Each number is 500 + 25 x the weight over its row's rms, rounded and kept within 0 to 999. Layers, rows and columns count from 0. Numbers have three digits each. The size before them is the row's rms in percent of the matrix's.

# k: layer 11 attention key, 128x128, rms 0.147, rows 45-63, columns 0-127
# q: layer 11 attention query, 128x128, rms 0.145, rows 46-63, columns 0-127
# v: layer 11 attention value, 128x128, rms 0.154, rows 32-37, columns 0-127
# o: layer 11 attention output (transposed), 128x128, rms 0.132, rows 32-37, columns 0-127
k45 090:502487441521524469489507504503450511453484517485475522577507530516517498478493469522522452512492497507480508478534490504509462496505488458514469471497463537473522508547466512539507504531487542538492495503498556515505489472521504488500483520543512502495519532503514493491515537475548491513506527483483494536530512512482471527470487469471528482537531534471500525518499463464483487525469
q46 094:529470473516516516551503504507513523521533471548514521524505500514535533431479477514478502522475471502462505544488526501490510517510513523504477487506510480505542499530464448468453505487492518512482509493507516486532511482530517474496483523539527453468491498471532526502524508500479479534525576498489517504512455534494482506484499498467485473507508541499501537496482512497528532569515
k46 110:473446525513497465511509505463461539538514466491474472454511529458511501504521499497481521523492482526504525488530476517458475514441522497543497501516453476495518486494501505476499512481487520525450507499473480484529507522513457493498535451512528446500491526463494476469532503463501494538497504501495519500518437494491485549520487487533471466517498491474457497457486505529513482515521
q47 098:555512494467502494451491485520505520470552445495480486461519511539515483514487485530510581475488501526540496473528510522494509487474491483505488505481519547543517524501526509513510506526509487497477490451509471485500457523502516487488456517446492445473522464497475526516493503536537495509460529493541496496526505500496463498495489519497460496518528495514452530514524524504526513526489
k47 095:458522476499485510457478488512498482468505479511470502514537496472513503530550473573531524459473499534531517528512456488507534485517488504514524471472521482542535500500516500492479487468514542507505517497496515471490535535528532499471539477496485462540534508452556525493523488513511498528480521517488526498461488541492505481508500501533499499519527537534469522475543512521545500498514
q48 091:467459534500547509538525498537474471505504468519510482536508488508457545476493461474511481452524492502532497501487474517505493517491524466506447481502513514498528505475488498546503478545485527498550487478457543474513540524499487511501479484490525512529506495474512495504513439550522511512496501482471503466476472528517492464511530461482478472502455498475502532452497549486495521509493
k48 109:545476481478484498435451538517489517524474494527476467496493509468505506475534527494520498524508487538502493515497526534484570535504500495493508526510491511528480506466496495494505468539537481462499543469472520471524472480551474529534460483495519444499494502521541518536539489484516489497472495515506487500494478501473451479511550490512524523488516482533526477514498483544476520521488
q49 075:497443475458497480506512509504455472480485505507450497512530467512487489482507494493466515477528486469507515487488487542505501536510490485603478495519515526497514484499496540515505511467472517524516484512488524452511509477527500468529522490496496488509513453464492491486512484534508517503503520476488471506478490512530520475507578495474462502484515497547526516463509515476450492560502
k49 088:473497509490526524476467551527497498493548485524511518482519509505508525522511515539516522513462460546523523534502519508487525506471517540474509476489513523520481519475550520502492461538468516458508541443488550511492509483526491491539496466519490503536488480524534495538528505507536483476469542457537515514503524504478467510505541511518515527528480530505520493548485530530535486486501
q50 086:472513553504501515480492511458518518466480493490461483529500498483518493534534483521517502522526491482537464546475504474554523501510484515505508486492492503510506506503522460445500494550529513497502488515518426497492477475472528487508437512490476532481524458559460479515519469509513479477495490507563513469513474490503516487478496494513520473472481466490496527545497479544497492497539
k50 086:519518503500540499515506456476497528467565526476493528475530462491507454468494515519481464517508499526522513450522483511505507505486510496486527472462470448488461454510491482517499469487470524510504522482486490525509502493526458569488508486481449510494508542448501508485486477505559511479461510509472515464510513479499528515499469491531480516525502522462536500470523469496524499517470
q51 096:494476499502556532483477482496476498475491538505475485484527453494480506507469483496496490450488471511526508494465505510455495512511520531534491509511508498492520516499507509544515509459497499509521508519459547471506520501496451486542492440484475481554520500526476492501510524499550520498539545468509473508560517465521506487454466484484543510505534475495524528514452541524469497486513
k51 111:458525550504496490504510469460510478498524490521461496560474515507515514487565454523535477477470508513491503553503476477539461482445485492524516511517505490509486525503499544522544494526515500470503533509497476462534522492462519511470527482541490540527466486475513485524486493499507504480480494496520498477481480486499506486515543454456520483495549508497455494527503483502489510550494
q52 095:468492531501446475478511510482540479494492522490480572472454488485509499531505512502508524466514512540468502475550509447535453485493512516463431507509535485506497539540464502470486544463513535496497476530492488559502525495464538531541484518511512522534512474510499493492488513490499520507508502485460512496502510500543462497508468500508486508504518521478488493466497478464479491513488
k52 084:503551499508486542549498494464538498497486499523502499520465474523499498534493491456481515472508539456506461499478467514483460510486456501442485455487494503477526498510474492515530454517520511498503492500540520480506496478454492450466496497466514513444454475455466495463474491503476512500539542513518486502542486496500540506483492458510503509506526488479497527482472486476523477479462
q53 087:512532465529512531466483517507467505529496464493493530496496496483476526547471478479527483499479470516493504479525477498463503472440498527497495481487471547507538542523520511521482469494509458494467508480520491498471466524534460450511501489507548497503550500464490469489518501491508515501496458544512472494514534524453508491548508562522493472500491496521504546528488533498521483462515
k53 071:466512530517520556462492504544482509513464502499464457452496489523488504500499539528564496473541516514533565503513501481551540541470479466525517505484491522489502534480476488510474461505497476496519545493481523489510491477549497506477498492499489504505497490507492497508473509496487490527463464465475477520479496482528473508477498483465544539505494460461508522481509528482456490510458
q54 089:497505474509500500459511522498508508505482495477464505488533470506522512543443531502470511465463476535505480416474523493481522510510506489501479492526552510502483476520474511513519485472490506510494461487516486455456497503522484473486572561490530508504508515472497522490479496520466510537498489555485501506543515517506497483518477515523482558493484495498504490491565484485480453499509
k54 090:513505467510462510492450484496494503516537534492491475494520463516517476488481494529506507461510479495459484499510489484512486486524518499535445503462455527504469485493479528506529515486505502477495476471497523456531502539487552465520501511464472543502500481506440470528485489490500485462540517509500458488508508509535522484459519463500474464505519559463466516461459499456468505512483
q55 088:485476488463510494476522516515520467504525503479505502510554518504490491481499492472497521506524513455496495491476524507512516531456515492473547547485533536548479504461520491511522481536480521525473545468499541522469456539504518516531489474526497480508502523516520486503547484545519528528478515499481519486487487500501485468530510511536523516445490463536537474494559545522538517493483
k55 071:462466548505485487447489491488489476498487486519483487506498529508504561476499531488511478526518483459503545553487487501511513519481546525511548516534515505493503531495544491494459504485475510466519542496511519495494546512518507531494462479498487510525490512521525530541480470474565507503474480465499520516455475521481501515471486531459529465484480518498520446531478534511484474511482
q56 122:501510478498524497445500488522460502509491485496498508492500483497479472470469455493558498533490445519464513483497519541464500510515528574500475524493479570526536507505492528495517498496503468510498533452507525524497481493506474486507471515563558507471523503465518530522555538486494517518511519524517471487534483507523464503484490494514483518511506533504545524488506486480499532500523
k56 098:510506523502518464480503539502492507486517493503442490557528502512494491460510511520470486496476489489524507505484517471503515493510492470556532483450502545492535487445475503487501500517460544549511501482473541429534524463492502454551517523479491502471452517525469487520518507500472510470488474523473505474486540510484503532517521491481504473503493514517506511460455502487468508530507
q57 114:505448501466498488425497500497504474489489462477522482496553543515476481524504500500557506494500535484497519483515486481497529528452509479463524525508545519518474505436509500501490460535476513509507523447522518483459511520504495501532501497469474498522485502521546504510537490509544522493479456489504507472493522467529481471509535482536516483451487499537496490501516488525538508536490
k57 108:488487498509522483424513492507494476473537460499487533496525459496468500475506475537529528543518510496485517481484413479498512518489482492526492548484474524513476496462528485511493472507451493523491548474519513507487480527540475502524467475523483541479479516520497502495518464489497515482488443484462500483506514479557505477485493497555499528495466517511467515501496487521519523510535
q58 104:490493522531546533501481536506478518483502490490490485506489487520521499470470500500465506489524494520563480542513566532520520494519502464509498522521481515539535509517515488529490515518503502505586508469447494464504511494492495484528518502499467500514492491504536522519532503516484508457536511562555533486482492487515484515499511498479519529542544517528514454525484474521475520532526
k58 102:464522537497507542516484513484490509532506518518498521522565516496536546518519480516503491498489529509457527539483532549486518496507501485522495492527488491505467534482513570522474551512500473478552485510476494496519467483558490516505544491532462467510511460508494489488551508464500506493471525495489518512486499473519455525497503437464527501519518528516519497533500534496487496497518
q59 087:480450492490520485492482516442471474486527457509481497493504514505539499486483507501486543511453492533472541489465469503450471455466506501495497470538484537444498491497477520517505514530493486497536520468489509462529518481461476489456529532491506556517482505533497549508506493479481496518498471487474460507513500497517481545454510487537506469471524478478490501531494467467481509505520
k59 091:489491466440504509568458526506477473516544527484503448531473510554498535498510514499484460546497497508508533496512510524480466555542486486527490535493498489479495507489467476547512505515490510458495489490503482480498524501462510494498525531527454535531520524514491512514526514527474469523515479518474470546514506525480484511520482488492479517482544493463521525520501506449514511492540
q60 094:531519441478519492478479521457445491514546508480515475503487519513499507473495441518487488513474453531473519475511501508473479478527490511510499500542494503472526500491450480507513495502534506513525527510484486525553488498503495471526536493530531502517514517520488543530537533510502526510503548507520478535523485529483487549494475507547489505523526545492458475515510539443487511535512
k60 104:487474471483461502485484477497500519508520491517512469468541530505522525457496457490544492523475485479489523524524447502428512489484515495520504479485492526515529503482472518512492517518527542493499501523460503496506504496507509489518567487526501444461517562463476522523510526480483479509507516531448473479512492511472451499497485502537509522503560502495476493483470519476493555477501
q61 093:505497504556472503532512502503510504532485491534476476530494519493490508484461526543502515521472540546512490507498478487498467499510521495493523492484532523521516513466517528518471547502491511424497547474523477461452447468504448510507512442471472490496493482476508454494466462497496512469465473515531508533487505501502527506527503495546491505491502519536514480513525478469519468461484
k61 106:496480468511471485487511515496503537577513480559523464499472521490492531497504516524501469518478506476472554471510508499480497510497502484497542487452492509509515486448497487550460465477534496475498534495497508457511471512522463454523525432528504456524478501463495511485481498505450468527477493514500494494493511525489459521522504520546492497522490520511515473467537506521474494514491
q62 096:442503444558490533521495474539529512501524489517498496475506540494486480516527472497538485476499495491494479555529555513518514476526476489522507459503549495480479496491518492519499532451515449497544499445494481530481481496516500481494496515475465479502521490503463475493512516499501475507491452476498504511490494501511501499499513473467519492448486505535578487482523459532501491478488
k62 096:479497496534502515522498547530523486510481507513488523479506548463537489499502461486515459456495518538488479548474468497482529504544533534539537469487494543500444531518523511487464498514455490478528493502483514516455495491486469484463538492531486476512533493481522479494504465468515474489510478493491507508476481444506492501472543490493498523488515496531566485501486485545477495465483
q63 100:541490483490514473558492503500479510535536480507467494514507524453525509500491490483493492468487451467532473527515481493459492551500497537501525461492513533522529507523487472526523507489539512453497500497487513505512523457502477485536491487519492462497482502478531522517496548569550499527472487490505547511495511543462502501510456537509507486502532518476488511512453543503503499548516
k63 096:515477471478525469515508497485493533565498503529466503487529514430491537488502482465470519437442488504484512496502475475446496477527495538514509509483482515510511493472549536506492530482468537461486499494499476481504492501526508471547499492487489456499509497475527493499508495475528479574465510495471532492483502523482471512513498489538530477493460523510503497502459550515496483489508
v32 097:533501539501509490497517542445451485533509488515523498491545527497538511526473532519479527523503509544508517535466461503475535504499479471487492513494521565503515516477507468481491489483490510494466510503446540524560463489441532515513480500505466527468499533498491487531531467508509493513522467503483460496503498507457465537524484464498483485525494515497500512509494462493509458471502
o32 093:504506513549494522463476503487505505543500479498489527500473470502568477506469508489507502547464523499536515488450487478519516500475523452466498484483495490502504511450425477496440500474479514506462506489507493464509462508470522506533487493512487521524551535509523482483502476492490502522506535501526491480535476516498501493463468476515442482493536505452506524542485494530510506535503
v33 108:509459486496498483504476421479496488495491512487477498471531482476530481508503466476468486488509511491470487493474482510464497489522470506526492501489510517495481491481525504493504518489486503522464505536540506524510472496474510449542475518448496471490514494480479471542509453501504486510471529508447492492513534489447511505578523534472496439519496454529512495484469523530488470528458
o33 118:493530529527479516440510503559541498500483461467471505481530479479487476493470511481483490475546528552519504498518412511499529513489504489492535475501523484546506502485493510492467446518494510534530521473476503511494483534535488496494495479490525545519512447474503521520486467513521487526494519474494527500492502512504492468512528487474452511480524512551498498473536530521485525513482
v34 101:459505501498490493497526522479479497499483505454494494497482541503527467530491461516465538522479489502516539511453462481516508486522488492510466523496488473480532500486489468525497469530497526522534444465498512515523447467474498458460443487487493463540538541452511505447510492491481478497477497464525521487495509493506487508522506439495514489491485500475538512525548475502494534469490
o34 109:495513505495522495492513487513450486522482459498505532520464491460545483498526471506523514549482538526529469420514520482521498493501520492500512489514545493476510478475489468465488505520558476499463470476523469494487473486497508513446457454499519471513476499495506509461488508512515466500510528500573525504484521491467519455471474516502497530500498502484499493473506470495446459493498
v35 110:510519538498499462483475480530518484525491517471488533442521502463509468499479518489522485478505483496498516525489465532504492496493552516525459498508521499501501493523504502489498542537500488504496483493547481562503500503511461537454441470527481484454509497515492544524548499519518461462499522520510479498480553456531483458484500532484496489513501495528539512509521513473471512548458
o35 111:482535526520491486509483457485501452495495487492517474507535486487486484462502528477487502492502518512523485497529534537458535493490568524489492490481501481525479490507505494523550495531522469508472544468533529549474499469490544502512444492488492476473499543525476571501495513500503483494465538473469465479494516514495516499524512522444524492525528500483493519521508518485513539518447
v36 103:475536483559502490523480471507513489467517504494498483461482470497492438548463468511477508534466467507489451480481476526493518570479493491548483487493501514519524511521498522484483515457525497460486520472501516479483491489507472516484488522493487531463510502527511478516515529543537495494489441498485526516510520480536472539505528547474499474484521524519488525529501463521535531511476
o36 103:509548507487516514522431508549531527500510503511499449484468519458503437522510508492483545534507516496499482506529531523502524492481443501477503496461516469498503501537508523497484496510482497508533475469469541507503524524474502479506483509487478435492526439500504506547525514509508506529541502462532501476473458501479475485501495516452477457530521480503497492506489504547508521517506
v37 091:487468490535538503510507502542529500495522522537513495514513541557448526522488499514569508484477550480501535521520465476484508498527536496488488507460512555496489513506476480499523544487478482515508481542474493462541504483452484493493528491481547484518495493487553490470484475533539515499499539485506468499475501475522502481484475476528524482526510490463501491510465474552503487510495
o37 091:495502455552517566519501442525493496543433520506488515507479502491468499477502498499498474510537503485488486493503490508499452509511484471492514521494434473494483477503474469506509506499473459495512504513486512527516464485511508515486489477495533550547492496454514487509515434493511449527474514516494449533501486534515501521520525520547542514475498510459492508477476464481515501487492